Part of a small language model's weights.
Size: 2 heads of 128, 5.6M parameters.
Architecture: LayerNorm before each block, learned positions, biases, normalized queries and keys.
Training: 271M tokens, 8256 steps.
Each number is 128 + 24 x the weight over its row's rms, rounded and kept within 0 to 255. Layers, rows and columns count from 0. The size above them is the row's rms in percent of the matrix's.

# layer 5 MLP down (transposed), 512x256, rms 0.124, rows 371-388, columns 0-127
size [ 93 108  97 106  96 102 103 104  94  95  99  98 102 104 104  90 109  95]
[[140 136 153  78 120 125 136 165  98  84 130 139 147 120 135 142 103 117 136 130 124 118 125 139 137 113 131 145 127 128 143 116 146 128 115 109 122 122 141 182 100 156 148 137 177 101 135 149 155 123 162 126 141 128 124 152 170 145  90 129 142 100 163 114 144 135 149 103 156 122 121 139 109  85  83 139 147 118 156 148 121 127 136 118 146 124 167 106 161  81 129 134 162 142 115 171 162 121 110 159  88 131 107 100 130 152 142 114 104 112 118  83  98 128 110 109  77 155 114 169 125 101 103 166 155 122 137  89]
 [127  90  91 120 100  99 146 127 102 106 122 114 105 154 140 134 140 108 123 130 166 159 136 119 129 176 129 106 110 141 147 123  97 109 108 122 125 120 151 123 180  76 107 113 151 125 143 145 111 102  92 138  90 107 141  90 143 132 154 129 133 135 147 119 130 183 103 134 143 114  79 166 110 131  96 100  92 144 166 114 158 132 104 123 113 161  84 147 149 118  94  93 138 178 124 130 142 156 149 152 148 142 123 130 120 155 176 124 141 109 135 145 139 112 141 139 149 110 111 164 130 101  80 128 134 106 128  93]
 [142 130 107 114  94 118 113 107  93 123 122 146 156 123  99 175  65 126 117 103  92 147 135 106 116 116  94 100 157 121 133  96 126 132 150 120 106 114 162 150 135 160 119 151 127  86 147 145 120 160 122 135 129 142 150 134  86 157 104 123 137 151  96 129 165 137  79  91 114 134 121 144 107 124  98 141 102 124 130  99 152 153 132 137 127 152 145 117 119 161  86 126 133 155 150 159 124 117 148  89 116 121 133 123 151 142 111 133 125 142 115 187 145 114 161 152 215 146 146 134 112 143 119 133 133 141 152 148]
 [151 160 142 139 113 154  63 163 146 137 120 135 154 181 152 153 127  99 194 100 132 133 120  96  94 157 145 143 104 140 165 125 162 105 141  90 159 145 165 144 117 113 113 135 172  98 139  73 135  93 136 150 102 153 115 104 143 127 138 101 138 154 153 117 129 111  97 102 143 136 141 123 121 124 126 119 146 137 131 147 131 107 115 114 129 100 123 122 153 135 138 144 107 148 139 124 110 160 101  89 123 124 139 133 100 134 125 158 128 117 162 102 120 104 142 124 156 167 162 151 127 123 116  98 114 118 125 126]
 [139 119 146 125  97 106 114 139 113 110 133 121 145 102 107 143 138 150 162 114 136 106 135 127 156 117  91 111 156 159 166 114 114 102 129 163 112 138 119 128 145 182 129 115 122 125 127 103 120 128 125 140 117 169 122 131 136 105 126 176  88 120 136 136 114 100 142 127 136 130 157  71 141 127 123 120 128 162 114  95  96 120 158 151 139 148  97 110 104 115  90 143 102 134 129 115 123 130 135 171 116 130 163 170  61 111  93  90 143 120  98 113 139 183 159 132 153  91 145 105 128 132 119 123 115 146 150 120]
 [123 183 119 153 135 127 155 128 134 111 115 103 135  97 113 139 126  90 115 138 115 121 133 146 107 134  67 121 106 150 172 110 125 104 107 149 118 131 129 111  60 125 170  97 119 132  99 137 183 114 146 141  93 118 100  81  75 103 130 123 134 116 121 162  78  93 171 155 128 139 136 137 131 126 133 137 134  91 141 118 122 143 103 122 112 113 153  93  95 104 133 125 123 163 119 146 135  85 110 162 124 109 116 174 123 104 145 128 143 160 128 147 123 140  92 146 139 177 151 137 193 116 140 118 180 131  98 104]
 [180 106 119 116 159  94 149 191 110  60 105 120 114 165  97 147 158 135 103 142  94 181  94 124 109 115 166 130 101 127 168 130 128 155 106 114 120 102 139 123 143 143 117 100 110 102 134  87 179 130 160  92 115 123  64 140 156 120 107 121 130 115 122 146 123 170 153 114 168 124 152 147 159 196 131 172 123 122 109 121 122 171 157 128 154 126 149 149 160 110 133 107 114 122 164 121 156 133 117 165 125 135 113 163 131 149 152 165 123 150 121 126  98 136 121 168 127 121 144 144 101 120 145 143 119  72 133 152]
 [108 171  84 117 130 113 137 140 123 150 156 112  86 122 155 153  94 101 171 125 114 103 132 143 138 137 128 147 132 114 156 132 143 163 140 132 123 176 133  85 145 107 118 128 155 125 104 131 131 133 125 130  69 114 148 120 113 131 107 119  96 120 109 129 201 162 130 135  95  81  84 131 123 120 120  85 107 135 168 170 159 127 151 103 111 157 170 115 114 112  86  97 138 152 106 117 113 164 106 118 126 102 145 144 138 135 172 172 150 136 116 132  94 123 118 140 111 169 123 187 140 170 102 119  88 151 159  96]
 [112 160  92 134 135  89  95 106 108 135 131 122 137 140 153 142 134 164 165 117  81 151 142 107  96 108 139  98 172 129 133 105 109 100 130 131 162 138 152 104 114 145  85 119 132 124 148  78 175 126 150 115 116  81 108 133 159 155 149 156 128 143  96 163 125 172 141 137 163 108 125 115 154 167 129 106 174 146 109  86 139  98  95  90 146 133 131 172 126 115  49 195 108 129 141 111  94 109 141 128 188 147 153 167 137 152 107  99 160 137 101 138 130 112 132 156 114 126 125 107 106 117 126 118 145 121 132 129]
 [141 119 145 124 141 130 123 105 122 152 169 132 124 118 115  98 112 120  76 146 123 195 160 144 122 108 118 173 151 105 123 151 135 150  70 143  75  89 157 143 113  97 143 128  99 143 120 131 119  88 100 102  82 127 142 133 103 119  95 152 121 115 139 115 125 136 128 138 107 134 110 146  70  78 132 141 116 129 135 125 115 123  91 154 136 129  44 120 138 179 162 102 152 156 107 136 150 115 144 156 121 115 156 156 170 137 132 118  46  99 112 101 112 167 140 117 133 162 118 112 149 134 127 129 123 126 127 164]
 [129 139 107  99 152 135 142 148 111 140 119 114 131 164 123 129 131 110 120 130 144 138 112 115 142 156 112 105 150 167 114 166 123 139 121 125 107 137 143 125  92 116  89 117 155 135 133  93  96  92  96 154 150 102 151 121 185  93 118  81 144 124 132 132 139 119 102 147 130  85  85 189 107 157 190 132 127 151 132  48 110  71  86 125 155 115 143 144 141 103 133 119 125 139 143 123 138 178 120 143 111 114  91 127 147 148 143  84 144 126 119 164 142 198 128  70 117 137  92 130 150 108 141 154 141 122 128 146]
 [115 167 110 111 151 135 162 152 165 101  77 152 162 119 126 136 139 159 128 149 141 145 106 138 121 140 141 141 124 112 111  97 133 108 147 135 118 135 129 113 144 115 143 113 156 150 111 100 153 105 111 130  97 159 148 167 159 134 101 103 114 133 123 137 117 122 165 127 126 125 156 110  97 115 131 114 130 114 116 174  89 177 123 116  92 123 126  92 102 104 163 132 125 123 172 164 159  91 102 127  99 135 119 129  97 176 125 185 122 117 106 129 110 146 135 127 180 156 112 122 136 132 138 116 162  89 114 132]
 [147 153 165 127 113 122 124 134 147 123 115 118  91 148 181 147 132  98 124 125 131 127 162 118 148 134 133 102 139 114  57 180 141 114 139  92 143 109 126 130 149 138 120  86 136 119 168  92 112 161 130 162 157 101 139 104 152 116 108  86  94 102 112 119  70 148  97 149 115 132 172 108 129 136 122 140 106 113 108 150 139 149 119 146 132  86 129 120 137 145 124  94 106  99 110 135 118  92 110  79  94 167 129 159 150 134  80  96 171 151 155 153 143  97 143 190 139 150 131 126 168  89 100 132 152 146 131 138]
 [109 134  74 137 118 148 174 162 102 130  94 138 111 133 105 193 134 117 161 137 132 148 128 116 116 112 124 119 137 165  91 144 140 113 162 118 105  85 154 139 119 118 105  89 187 134 118 130 131 165 135 138 118 123 186 125  96 148 124 103 124 148 148 111  88  91 128  61 110 143 143  91 132 146 113 129 180 166 126 121 151 120  80 154 104 123 169 125 156 112 204 144 137 133  68 111 133 164 127 170 102 136 134 144 131 102 122 152  80 155 108 153 132  87  84 111 159 122 176  97 107 145 134 115 125 152 116 113]
 [115 149 138 155 112 124  96 122 109  86 133 128 161 137 141 131  92 136  94 114 127 128 150 131 161 129 138 148 101 139 141 149 129 144  70 117 142 127 100 108 118 160 126 161 112 136 180  93 108 131 112 120 103 127 117 120 139 147 144 135 142 149 169 109 132 143 107 142 134 142 177 135 119 120 152 123 114 128 125 158 136 140 130  90 169 137 131 124  97 126 145 187 134 100 134 145  75 146 133 140  94 131 117 116 174  99  94 160 143  93 104 146 121  96 147  95 128 131 164 138 136 148 103 139 103 121 121 144]
 [125 163 118 156  97 122 152 139 164  75 126 137 163 134 135 142 140 150 160 117 116 115  91 112 108 158 146 122 119 104 126 199 143  92 136  87 111 124 131 153 180  98 116 128 111 141  89 128 130 115 148 117 179  93 113 121 156 110 115 137 126 134 141 142 123 141 142  99 166 153 157 145 146 101 115 137 116 112 100 172 142 109 140 154 174 127 118 125 112 139 161 141 131 160 156 133 121 130 142  84 102 119 125  97 147 103 121 121 140 144  93 112 141  84 151 139 100 126 123 163  92 127 129 115  97 148  99 129]
 [112 135  90 107 106 147 151 131 123 110 113 109 133 102 128  91  87 205 171 141 145 163 157 144 151  85 106 177 119  88 187 106 147 138 146 148 100 121 122 138 133 143 115  97 132 111 118 129 140 102 126 125 149  97 137 160 128 152 120 119 132 157 139 159 157 128 138 132 144 134 109 135 141  96 104 126 138 102  98 154 155  90 142 114 131 104 117 154 121 122 122 139 117  74 119 116  93 132 124 148 133 126 131 126 160 175 142 102 128 119 143  92  88 168 110 122  93 134 143  99 111 157 137 158 138 140 122  72]
 [131 168  98 103 135 118 119  83 105 133 121 142 183 134  90 118 112 105 113 134  96 149 166  90 123 137 110 108 109 120 173 113  92 156 126 131 125 116 154 122 114 179 120 154  93  90 142 139 141 108 106 162 141 172 136 119 103 101 151  99 117  96 153 142 138 180  94 118 142 147 135 142 169 163 124 122 112 133 117 142 124 133 120 181 130  78 139 137 149 141 140 118 117 134 134 113  88 181 144 145 104 122  99 130 168 125 132 113 159  71 140 126 114  98 126 150 141 113  73 169 139 130 113 160 107 117 172 160]]
# layer 5 MLP gate, 512x256, rms 0.175, rows 372-389, columns 0-127
size [ 97  99 106  97 104 105 107 100  95 104  93 101 101  95 103 106  99 100]
[[120  92 127 117 152 153 130 151 120 162 149 124  99 109 148 135 136 120 153 126  90 156 152 131 152 147 114 111 107 129 148 114  98  94 159 139 141 118 125 139 145  97 127 144 152 166 134 124 109 168 109 116 162 102 137  99 146 173 130 117  82 152 105 110 154 132 122 131 118 141 124 140  98  50 111 158 121 124  96 134 126 130 115 140 131 126 152 124 125  83 137 139 156 133 156 100 135 105 154 110 103 115 175 149 131 136 145 115 141 183 142 105  65 137 131  94 124 115  73 106 106 112 111  87 154 147 109 140]
 [119 103  88 123 105 105 119 112 119 125 124 164 135 106 125 145 129 101 149  90 118 134 148  97 130 108  85 127 120 144 165  87 109 123 135 160 125 156 123 183 149 165 114 131 120 136 143 114 137 173  95 131  92 152 117 128  70 110 183 130 135 113  94 142 147 131 146  86 104 180 167 146 161  89  85 139 159 107 135 127 155 136 118 144 165  92 148 104 152 117  90 120 100 141 126 150 136  99 139 127 132 121 135 141 104 124  88 137 145 127 112  85 157 116  55 153 164 159  97 140  91 129 118 120 123  83 146 112]
 [148 104 174 144 137 164 152 115 125 138 178 131 116 116 106  94 191 111 124 127 147 136 131 141 188 111 144 134 128 144 103  80 132 115 142 130 131  72 112 119  98 141 148  97  91 147 123 153 141 153 127 130 161 107 112 126 113 117 115 163 100 122 120 119 147 142 177 130 107 143 126 131 116 112 137 153 109 110  62 118 132 100 107 130 132 140 159 109 188 119 119 120 153 139  75 165 129 148 129 125 128 136 166 143 120 114  89  93 126 140 151 169  92 158  87 147 141  98 149  85 126 120  88 112 150 113  85  89]
 [ 89 182 129 105 116 129 159  92 128  83 152 104 128 161 129 113 144 174  95 129  67 153 141 129  85 153 145 142 113 182  76  89 118  96  95 145 127  93 100 152  82 160 142 123 105 133 126  95 116 128 153 133 188 134 138 154 148 113 139 151 127 171  97 182 138 169  87 136 179 105 100  75 114 127 121 146 155  96 135 128 120 127 137  93 122 154 129 138 136  73 110 173 128 154 139 109 129 153 121  86 129 132 146 139 137 100 185 152 146 128 146 118 166 159 152 157  83 133 103 130 106 130 179 164  96 124 128 148]
 [139 136 129 125 118 114 134 134 139  89  79 115 110 157 140 126  93  99 144 141 119 162 140 164  89 126 126 126 130 125 144 137 152 123 135  85 146 130 173 119 132 152 155 120 137 136  98 120 153 102  69 149 112 116 104 150 128 123 157 130 115 115 137 132 129 191 122 137  79  96 147 105 128 111 145  77 141 156  98 150 101 111 140 139 166 145 126 123 125  99  99 100 126 138 115 114  64 129 133 143 156 116 135 109 205  79 126 125 153 105 114 154 135 167 159 145 123 161 140 117 114 142 132 121 124  98 148 177]
 [137 131  77 113 157 116 116 159 182 128 135 145 150 104 107 170 138 129 150 130 117 147 153 127 136 143 109 102 120 172 146 136 113 112 150 158 129  82 117 154 142 133  99 136 115 178  84 162 175 150 144 130 150 134 154 157 153 130 132 145 142 132  96  89 129 146  90 114 154 135 140 130  94 170  99 123 116 114 137 111 145 158 124 140 138  96 115 139 117 111 148 128 151 129 151 114  90 123 133 101  79 124 118 139 149  98 146 141 111 111 107 173 141 114 121  83 135 144 106 140 125 126  97  95 129 107 119 147]
 [126 105 167 150 163 130 107 107 118 140 138 151 119 163 108 100 139 108 143 192 127 159 120  77 114 143 105 123 162 115  96 126 120 115 159 175  97 117  97 102 163 154  94 153 114  91 104 120 159  91 115 136  98 137 124  97 113 150 105 168  83 129 105 113 118  97 127 135 106 136 127 141 139 127 142 140 133 135 154 120 148 175 127 160 162 154 114 114 150 120  59 114 174 158 140 134 132 144 113 127  86 169 139 148 143 117 113 130  86 104 154 123 146 116  84 158 121 142 127 103 127  94 140 121 150 146 148 144]
 [147 105 116 163 130  91 106 139 144  95 140 115 130 141 103 108  70 154 140 143 165 110 142 116 111 123 144 133 124 156 126 119 119  93  70 137 114 109 157 149 149 158 111 113 103 140 128 117 132 153 105 155 144 126 138 147 116 121 116 133 162 136 123  78 159 114 115 119 123 145 122 100 122 112 108  88 137  98 157 109 109 141 124  92 123  75 139 105 117 150 101 166 114 136 132  78 159 107 149 132 157 191  97 146 126  89 149 141  90 108  95 119 138 111  69  90 161 146 101 109  89 110 126 153 106 110  81 103]
 [ 92 121 134 140 151 124  99 103 141 116 129 120 145 145 137 111 175 101 108  77 121  96 144 140 158 120 126 110 121 140 126 126 107 138 130 157 117  95 123 145 103 137 104 128 118 121 120  93 129 131 119 131  94 135 176 141 147  92 120  87 160 133 144 126  79 130  89 165 143 112  87 123 111 123 120  94 161 133 124 116 144 101 148 110 138 164  94 138 139 151 125 135 150 160 156 166 105 141 177 158  92 106 132 128 160 152 113 135 100 126 108 147 119 119  99 121 160 163 129 145 169 172 130 155 111 130 150 117]
 [154 154 123 127 101 145 144 114 161 148 121 129 157 154 179 138 133 139 130 105  99 104 157 178 131 120 152 115  62 154 103 127 144 167 136 137 154 141  97 108 148 133 161 164 156 116  72 133 127 106  90 146 159 123 124 123 163 154 112  99  96 121 147 166 108 122 113 113 152 127 145 129 142 136 141 113 164 144 118 148 133 133 184 115  94 123 147  86 119 121 138 129 115 136  85 147 164 146 121 156 143  97  96 116 173 138 113 189 151 145 133 108 148 101 102 103 130 126 109 130 114 147 164 161 111  90 105 121]
 [131 117 145 137 186 145 157 174 190 100 110 132 179 169 122 145 114 123 164 139 159 122  90  96 148 133  87 101 110 133 171 123 113 143 137  99 139 165  94 120 112 139 133 173 112 190  99 132 135 128  81 136 118 142 131 112 181 126 136 165 124 171 133 141 118 130 187 109 112 117 125 101  90 118 120 156 124  95 137 142 109 147 157 164 149 170 117 106 121 118 129 156  75 131 135 111  90 140 134 149  86 126 154 103 120 127 132 145 184 142 165 137 115 129 126 133 149 115 133 147 165  98 117 121  87 120  97 154]
 [ 75 180 102 102 113 104 155 136  86 114 165 102 139 124 135 158 153 130 161 116  98 135  96 132 180 128 103 135 132 121  84 107 123  90 133 139 166 116 128  84 131 103 129 114 118  98 146 102  90 143 124 122 143 179 122  99  81 122 142 138 165 112 150 133 123 107 134 150 139  96 124 131 138 119 145 186 125  83 125 142 129 133 159 128 153 144 138  98 147 131 118 134 155 128 120  86 142  99 160  99 119 101  85 148 166  54 120  83 101 133 158 121 156 127 126 149 111 135 154 145 131 113 126 127 148 117 129 134]
 [127 111 136 148 137 144 191 101 158 133 142  78 118 159 105 163 142 125 107  95 126 140  99 110 133 109 135 148 117 139 111 160 119  98 155 139 145 124 109 103 121 119 167 158 167 146 126 137 145 124 168 122 116 133  63 126 126 128 131 118 124 123 133 124 147  79 145 139 157 168 141 106 154 152 147 139 167 141 112 127 166 147 147 160 114 153 158 131 128 155 170 108 148 127 105 109  96 160 131 154 122 133 138 166 150 106  73 146 117 129 104 144 150 126 143 105 104 129 161 103  93 127 125  99 128 143 115 105]
 [138  98 107  97 195 147 162 156 139 126 120 109 168 125 130 129 134  77 113 158  80 145 147 143 139 127 124  96  80  88 117 113 106 104 172 153 165 139 103 150 124 106 117  97  74 131 167 173 127 100  98 119 120 115 135 118 112 119 116 127  95 112 135  85 143 121 174 119 124 123 136 100 144  98 148  95 151 111 183 108 158 168 137 133 123 127 114 115 151 128 154 176 111 108 151 134 146 106 113 134  84 125  88 134 131 134 108 129 150 114 146 131  97 132 115 105 119 143 155  96 144 123 139 147 128 104 136 156]
 [110 141 133 150 101  95  93 136 106 126 112 137 155 141 133 125 150 110 130 114  99 128 111  85 117 116 152 100 128  97 110 135  69 160 156 111 146 153 116 133 132 152 150 149 121 117  99 117 106 134 122 143  96 109 148 133  85  82 109  98 152 133 122 122 134 162  65 114  97  72 153 107 106 130 163 137 134 150  96 116 114 126 163 143 125 124 150 150 127 116 110  99 122 123 152  99  82 133 153 102 142 142  95 168 110  82 158  73 102 162 138 116 119  98 168 159 128 120 139 184 134 130 174 100 139  91 156 177]
 [123 160 162 105 152 181  92 142  92 131 121 143 139 123 101  85 106 157 136 116  94 119 129  99 140 143 181 101 155  89  97 128 124 166 101 143 146  87  98 135 163 144 108 137 109 117 142 137 120 138 153 161 157 135 113  93 149  97 106 109 108 163 151 115 155  95  89 145 135 106 157 113 166  96 175 116 141 138 136  91 114  85  87 111 143 131 124 112 112 130 129 114 161 127 173 115 121 114 135 119 128 125 133 137 142 162 132  83 155 108 124 113 174 103 105 132 134 163 161 119 123 135 131 116 117 151 122 119]
 [ 99 158 119 132 162 156 127  65 128 115 166 128 135 157 124 154 121  96 130 127 114 103 103 120 137 126 166 108 124 125 139 120 157 117  89 125 125 148 136 152 126 106 159 125 142 130 120 148  78 187 140 146 177 134 105 131 148 114 137 142 137 104 152 124 120 133 121  93 143 151 140 112 115 108 151 128  93 148 147 114 125 162 131 162 129 104 162 118 121 118 154 143 111  74 150 106 156 151 140 136 102 130  89 137 166 133 128 135 156 171 123 136 129 108 131 177 112 136 118 140 138 154 106 124  95 117 204 111]
 [137  91 116 130 169 126 110 113 157 145  97  96 115 142 163 143 141 110 183 128 130 156 117 141 188 141 108 143 125  98 112 144 158  94  74 140 103 138 146 147 132 162 130 128 135 174 138 142 115 167  90 121 158 184  93 147 103 121 165  96 132 133 138 156 117 144 113 179 111  92 151 162 123 116 117 129 113 127 173 103 118 121  93 106 155 136 119 157 102 108 111 141 143 117 115 118 115 175 138 148 120 152 164 120 116 146 140 112 147 130 145  83 149 136 124 114 126 124 146 107 131 127 164 106 115 148 122 192]]
# layer 5 MLP up, 512x256, rms 0.187, rows 372-389, columns 0-127
size [ 95  98 106 103 103  99 106  99  93 100  95  95  98  84  99 106  99 105]
[[156 149 129 133 125 131 127  97 147  88 106 140 147 143 129 149  82 123 150 139 152 128 105 120 129 124 120 136 163 125 118  99 158 145 127 145 118 114  89 142 105 124 115 144 154 115  95 165 147 169 130 182 104 128 127 119 111 142 141 137 122 127  92 163  83 158 137 132  95 142 123 128 143 134 102  72 121 144 142 141 104  89 168 140 162 118 123 135 128 154 160 126 126 112  78 152 151 129 122 137 146 157 146 103 115 128 125 112 102  99 186 168 124 100 111 121  95 147 105 161 121 128 109 114 144 176 104 164]
 [154 100 131 107 165 115 161 150 179 148  80 173 150 134 120 139  97 142 146 156 129 123  97  96 115 141 109 177 107 139 164 111 109 126 131 101 143 148 125 139  96 127  99 132 137 147 157 131 100 132 116 142  93  86  97  50 122 181 143 117 139 112 159 122 140 113 164 125  95 117 165 150 108  82 116 116  92 147 100 117 149 139 140 189  99 138 113 101 164 123  74 134 122 100 117 126 114 181 124 112 116 162 106 146 123 128  83 128 126 104 111 137 123 129 142 122 128  90  93 167 135 125  92 144 102 106 113 145]
 [123 113 102 163  85 140 128  91 121 138 123 144 171 122 107 104  84 165 111 141 126 138 162 154 132 145 109 124  89 112 158 122  89 155 120 150 133 140 137 121 154 150 133 116 111 120 148 131 124 115 124  93  81 118 145 114 109 122  99 110 142 129 140 117 153 113 148 183 135 131  93 137 189 166 125 126 117 166 131 111 119 148  95 102  93 112 141 144 157  61 142 103 118 136 162 161 167 118 145 105 146 180 131 141 113 112 144 104 106 151 138 158 150 119 159 129 121 107 105 125 115 138 185 135 139 115 112 130]
 [170 128 107 129 148 142 117 111 127 111 119  93 122 126 166 156 118 125 106 121 129  92 134 116 160 124 118 133 132 103 128 148  87  85 127 172 150 170 119 152 151 138 148 102 117 136 147 144  86 142 116  85 100  91 119 117 146 132 161  87 125 143 131 112 147 104 110 102 114 148 112 153 154 120 138 157 141 125 110 132 102 139 115 145 119  92 113 123 138 116 149 126 111 167 104 122 161 146 148 121 104 151 118 164 134 118 149 129 110 137 152 121  85  90  87 146 141 135  85 108 139 119  82 122  94 130 150  83]
 [112 156  98 134 130 105 143 109 129 161 116 109 141 112  71 135 154 132 170 115 126 129 126 115  96 111  93 140 116 118  95 121 109  77 132 136 121 118 140 133 148 112 132 121 110 148 146  78 109 118 159 128 126  64 153 141  94 166 129 131 113  85 150 108 181 160 101 150 161 113 122  78 119  94  82 167 112 126 121 129  89 137 161 138 124 100 111 197 159 139 140 140 111 106 132 148 112 130 163 141 112 115 142 119 123 101 137  90 134 140  97 128  94 114 156 118  93 100 113  92 165 117 108 153 157 149 109 129]
 [124 116 110 117 126 112 133 133 143 147 125 101 138 157 121  68  81 130 121 114 137 156 105 112 181 149 115 107 150 136  89 116 157 139 119 119 182 121 124 153 129 140 156 147 135 170 104 134 144 155 117 131 111 119 121 114 148 149 151 138 113  84 118 136 119 129 165 118  94 146 137 132  94 139 147 115 140 159 151 128 132 103 157 136 100 151 123 109 149 129 165 119 184 134 148 101 122 103 138 140 113 112  88  91 110 119 107 123  98 146 144 136 148 134 107 132 130  81 165 193 164 123 114 101 126 171 111  87]
 [166  88 147  88 128 124 128 139 131 121 117 128 156 130 115 170 194 155 126 123 136  62 142 105 156  77 144 118 114 124 120 158 138 119 132 129 127 148 110 142 124 120 185 105 122  77 127 136 125 151 138 141 118 156 154 127 130 134 113 138 137 129 159  84 122 116 153 110 120 152 139 126 145  91 167 140 111 131 124 149 146 108  99 112 127 113 113 131 125 141 121 177 153 118 162 119 158 103 162 118 107 113  99  79  89 148 137 138 113  91 163 133 137 131 107 128 182 116 119  72 126 127 178 120 147 132 131 140]
 [121  79 168 115 112 109  76 142  95 139 134 152  89 174 110 120  92 148 149 170 170 125 150 143 143 102 147 161 134 146 105 175 168 139 110 109 136 128 132 123  93  90 127  96 147  78 124 115 136 111 126 153 146 120 165 188 133 106 121  97 144 144 133 118 159 107 138 134 109 147 119 168 126 107  89 120  69 115 105 167 159 121 176 136 173 106 106 137 157 148 149 128 102 108 151 146 143  98 137 117 105 127 114 118 135 166 101 137 112 120 125 168 142 153 142 169 164 113  90 139 147 151 103 173 116 124 128 154]
 [128 118 135 104 152 111 108 128 115 128  86 143  95 110 153  98 167 117 150 131 116 127 125  85 138 118 150  82 145  85 124 113  83 106  99 150 146 139  73 131 191 163 121 102 150 103 130 147 136 145 155 104 167 142 101 138 164 112 120 108 115 150  90 143 131 142 126 171 147 117 141 101 112 156 134 114  80 198 132 116 133 125 152 119 143 117 145 147 149 154 148 100 157 126 141 172  93 112 106 171 131 135 145 131 164 150 115 114 159 142  75 155 136  89  59 146 106  88 138 124 130 123 108 118  66 112 119 131]
 [ 85 114  97 127  83 125 146 112 164 113 147 116 134 136 123 101 117 184 152 111  58 115 138 117 129 117 129 121 139 137 147  91 117 114  93 113 142 155 131 154 160 173 172 106 118 126  97 139 121 146 117 128 102 163 149 129 125 156 110 140 143 130  71 113 136 136 114 135 104 111 111 159 101 132 103 162 133 145 161  95  91 144  97 119 147 130 114 144 131 150 133 156 146 116 131 187 128 141 137 119 121 133 121 119 139  85 162 119 152 137 126  75 106 160  78 155 102 128 100 168 142  97 124 116 190 154 116  96]
 [144 105 142 122 128 113  98 188 122 124 124 188 172 139  74 132 179 141 186 149 152 169 139 109 128 143  61 106 130 122 115  94 111 117 113 146 132 147 170 103 111 145 132 133 140 127 102 166 131 148 124 156 129 165 128 152 114  61 157 143 122 121 120 142 116 109 155 107 130 131 142  98 165  99 147  50 100 104 170 130 122 125 165 108 111 154 144 117 148  69 116 131 101 102 103 132 169  93 103 156 123  95  99 126 105 112 114 120 170 124 158 111 100 117 158 134 105 116 141 119 139 120 118 137 112 108 156 143]
 [124 180 143  97 151 151  98  97  86 139 164 126  89 121 132 127  92 102 158  91  92 121 116  98 152 188  88 116 141 140 111 132 113 136 173 135 114 149  70 166 128 119 134 136 108 139 105 131 137 156  75 206 114 125 133 138 131 131 151 112 143 125 127 131 152 122 152 110 106 144 125 133 161 126 150  93 123 156 144 152 148 100 168 124 142 103 136 103 145 156 111  77  96 158 126 124 136 133 144 130 113 107 147 149  73 138 132 136 114 161 113 104 147  98 138 160 125 143 161 101 157 138 132 158 129 182 134 142]
 [194  55 124 141 119 125 146 110 129 131 104 124 143 129 115 120 144 129 119 108 154  91  95 121 119 127 132 105 179 120  63 170 124 164 128 121 146 155  84 111 124 120 140 161 173 130  90 136 126 117 115 168 120 224 122 121 142 124 179 139 142 107 132 133 110  83 128 148 148  96 109 146 134 144  96 184 149 175 159 119 148 153 123 113 158 166 130 139 125 103 100 157 157 108 117 101 118 158 138 142 131 104 112 119 138 142 128 176 120 139 116  95 149 125 138 109 131 139 108 141 142 159 155 146  73 140 109  91]
 [101 144 126 152  94 120 100 118 169 141 122 106 125 158 102 137 157 146 152 105 144  86 148  97 148 114 137 151 154 139 153 119 155 163 111 140 117 106 120 135 159 114 121 122 165 122 124 127 133 136 179 121 117 138 139 109 180 120  97 141 139 158 124 161 107 150 119 137  99 151 152 126 103 153  95 187 103 155 143 135 114  76 172 163 101 123 113 153  86 156 150 119 102 112  88 130 110 142 147  94 151 142 118 138 169 125  79  94 128  99 134 146 133 117 169 129 138 124  82 155 141 102  98 102 151 126 101 128]
 [154 145 168 114 150  95 138 149 120 177 128 162 159  95  96  92 103 120  92 120 136 126 172 110 127  78 171 123 147 146 119 185 123 133 113 184  97 131 142 111 124 125 148 150  82 115 108 103 136 112 121 145 135 150 112 105 147 136 152 131 144 136 154 149 111 108 149 112 128 104 115 134 138 109 172 171 138 148 102 132 124 112 134 109 128 143 145 125 160 136 155 123 169 117  95  97 151 111 124 121 111 139 159 106 142 112 117 109 125 152 125 118 102 175  90 135 119 143 112 117  96 177 134 117 163 137 155 113]
 [145 152 180 126 138 123 150 153 167 116 118 131 143 142 127  94 129 114 148 135 134 111 117 117  98 139 139 128 100 166 134 178 167 104 125 135 145 118 104 138 180 140 128 126 112 115 128 125 157 156 119 142 105 144 142 146 117 134 117 165 109 106 104 121 117 164  83 108 153 159 125 146  97 113 132 121 114 113 150 101  73 123 150 132  62 130 104 116 140 105 122 113 173 142 115 104 123 113  65 125 113 139 154 161 120  84 172 165 119 164 105 158 113 154 141 147 127 129 148  94 128 124 152 131 114  95 102 134]
 [149  85 149 114 138 138 132 125 137 169 123 143 104 129 166 117 149 101 101 105 105  99 111 152 148 160 157 145 107  79  75 136 152 156 126 125 135 123 134  93 110 128 115 145 140 152 118 120 145 144 125 131 117 127 148 113  78 100 138 147 127 154 138 151  71 100 145  96 155 149 129 114 123 122 100 145 103 134  97 101 155 180 155 110 143  97 146 135 138  97 107  97 163 136  87 147 118 144 123 104 150 135 150 148 122  62 166 136 122 135 101 119 127 131 117  85 200 102 189 125 110 113 158 133 139 150 105 126]
 [116 125 151 181 126 120 113 124 109 112 136 127 120 132 127 135 160 138 123 153 165 123 112 139 117 115 131 105 102 130 136 105 105 118 126 144 156 117 141 127 102 172 129 151 106 121 124 139 103 119 162 147 150 152 149 140 131 134 128 106 101  92 124  98 124 123 120 140 121 179 127  99  81  99 153 135 148  94 114  94 145 129 102 133 131  95  91 120 162 140  91 133 153 107 126 124 118 124 125 122 160 102  95 125 145 138 189 140 111 100 156  94 100 164  96 124 145 132 133 106 138 127 103 151 130 148 156 162]]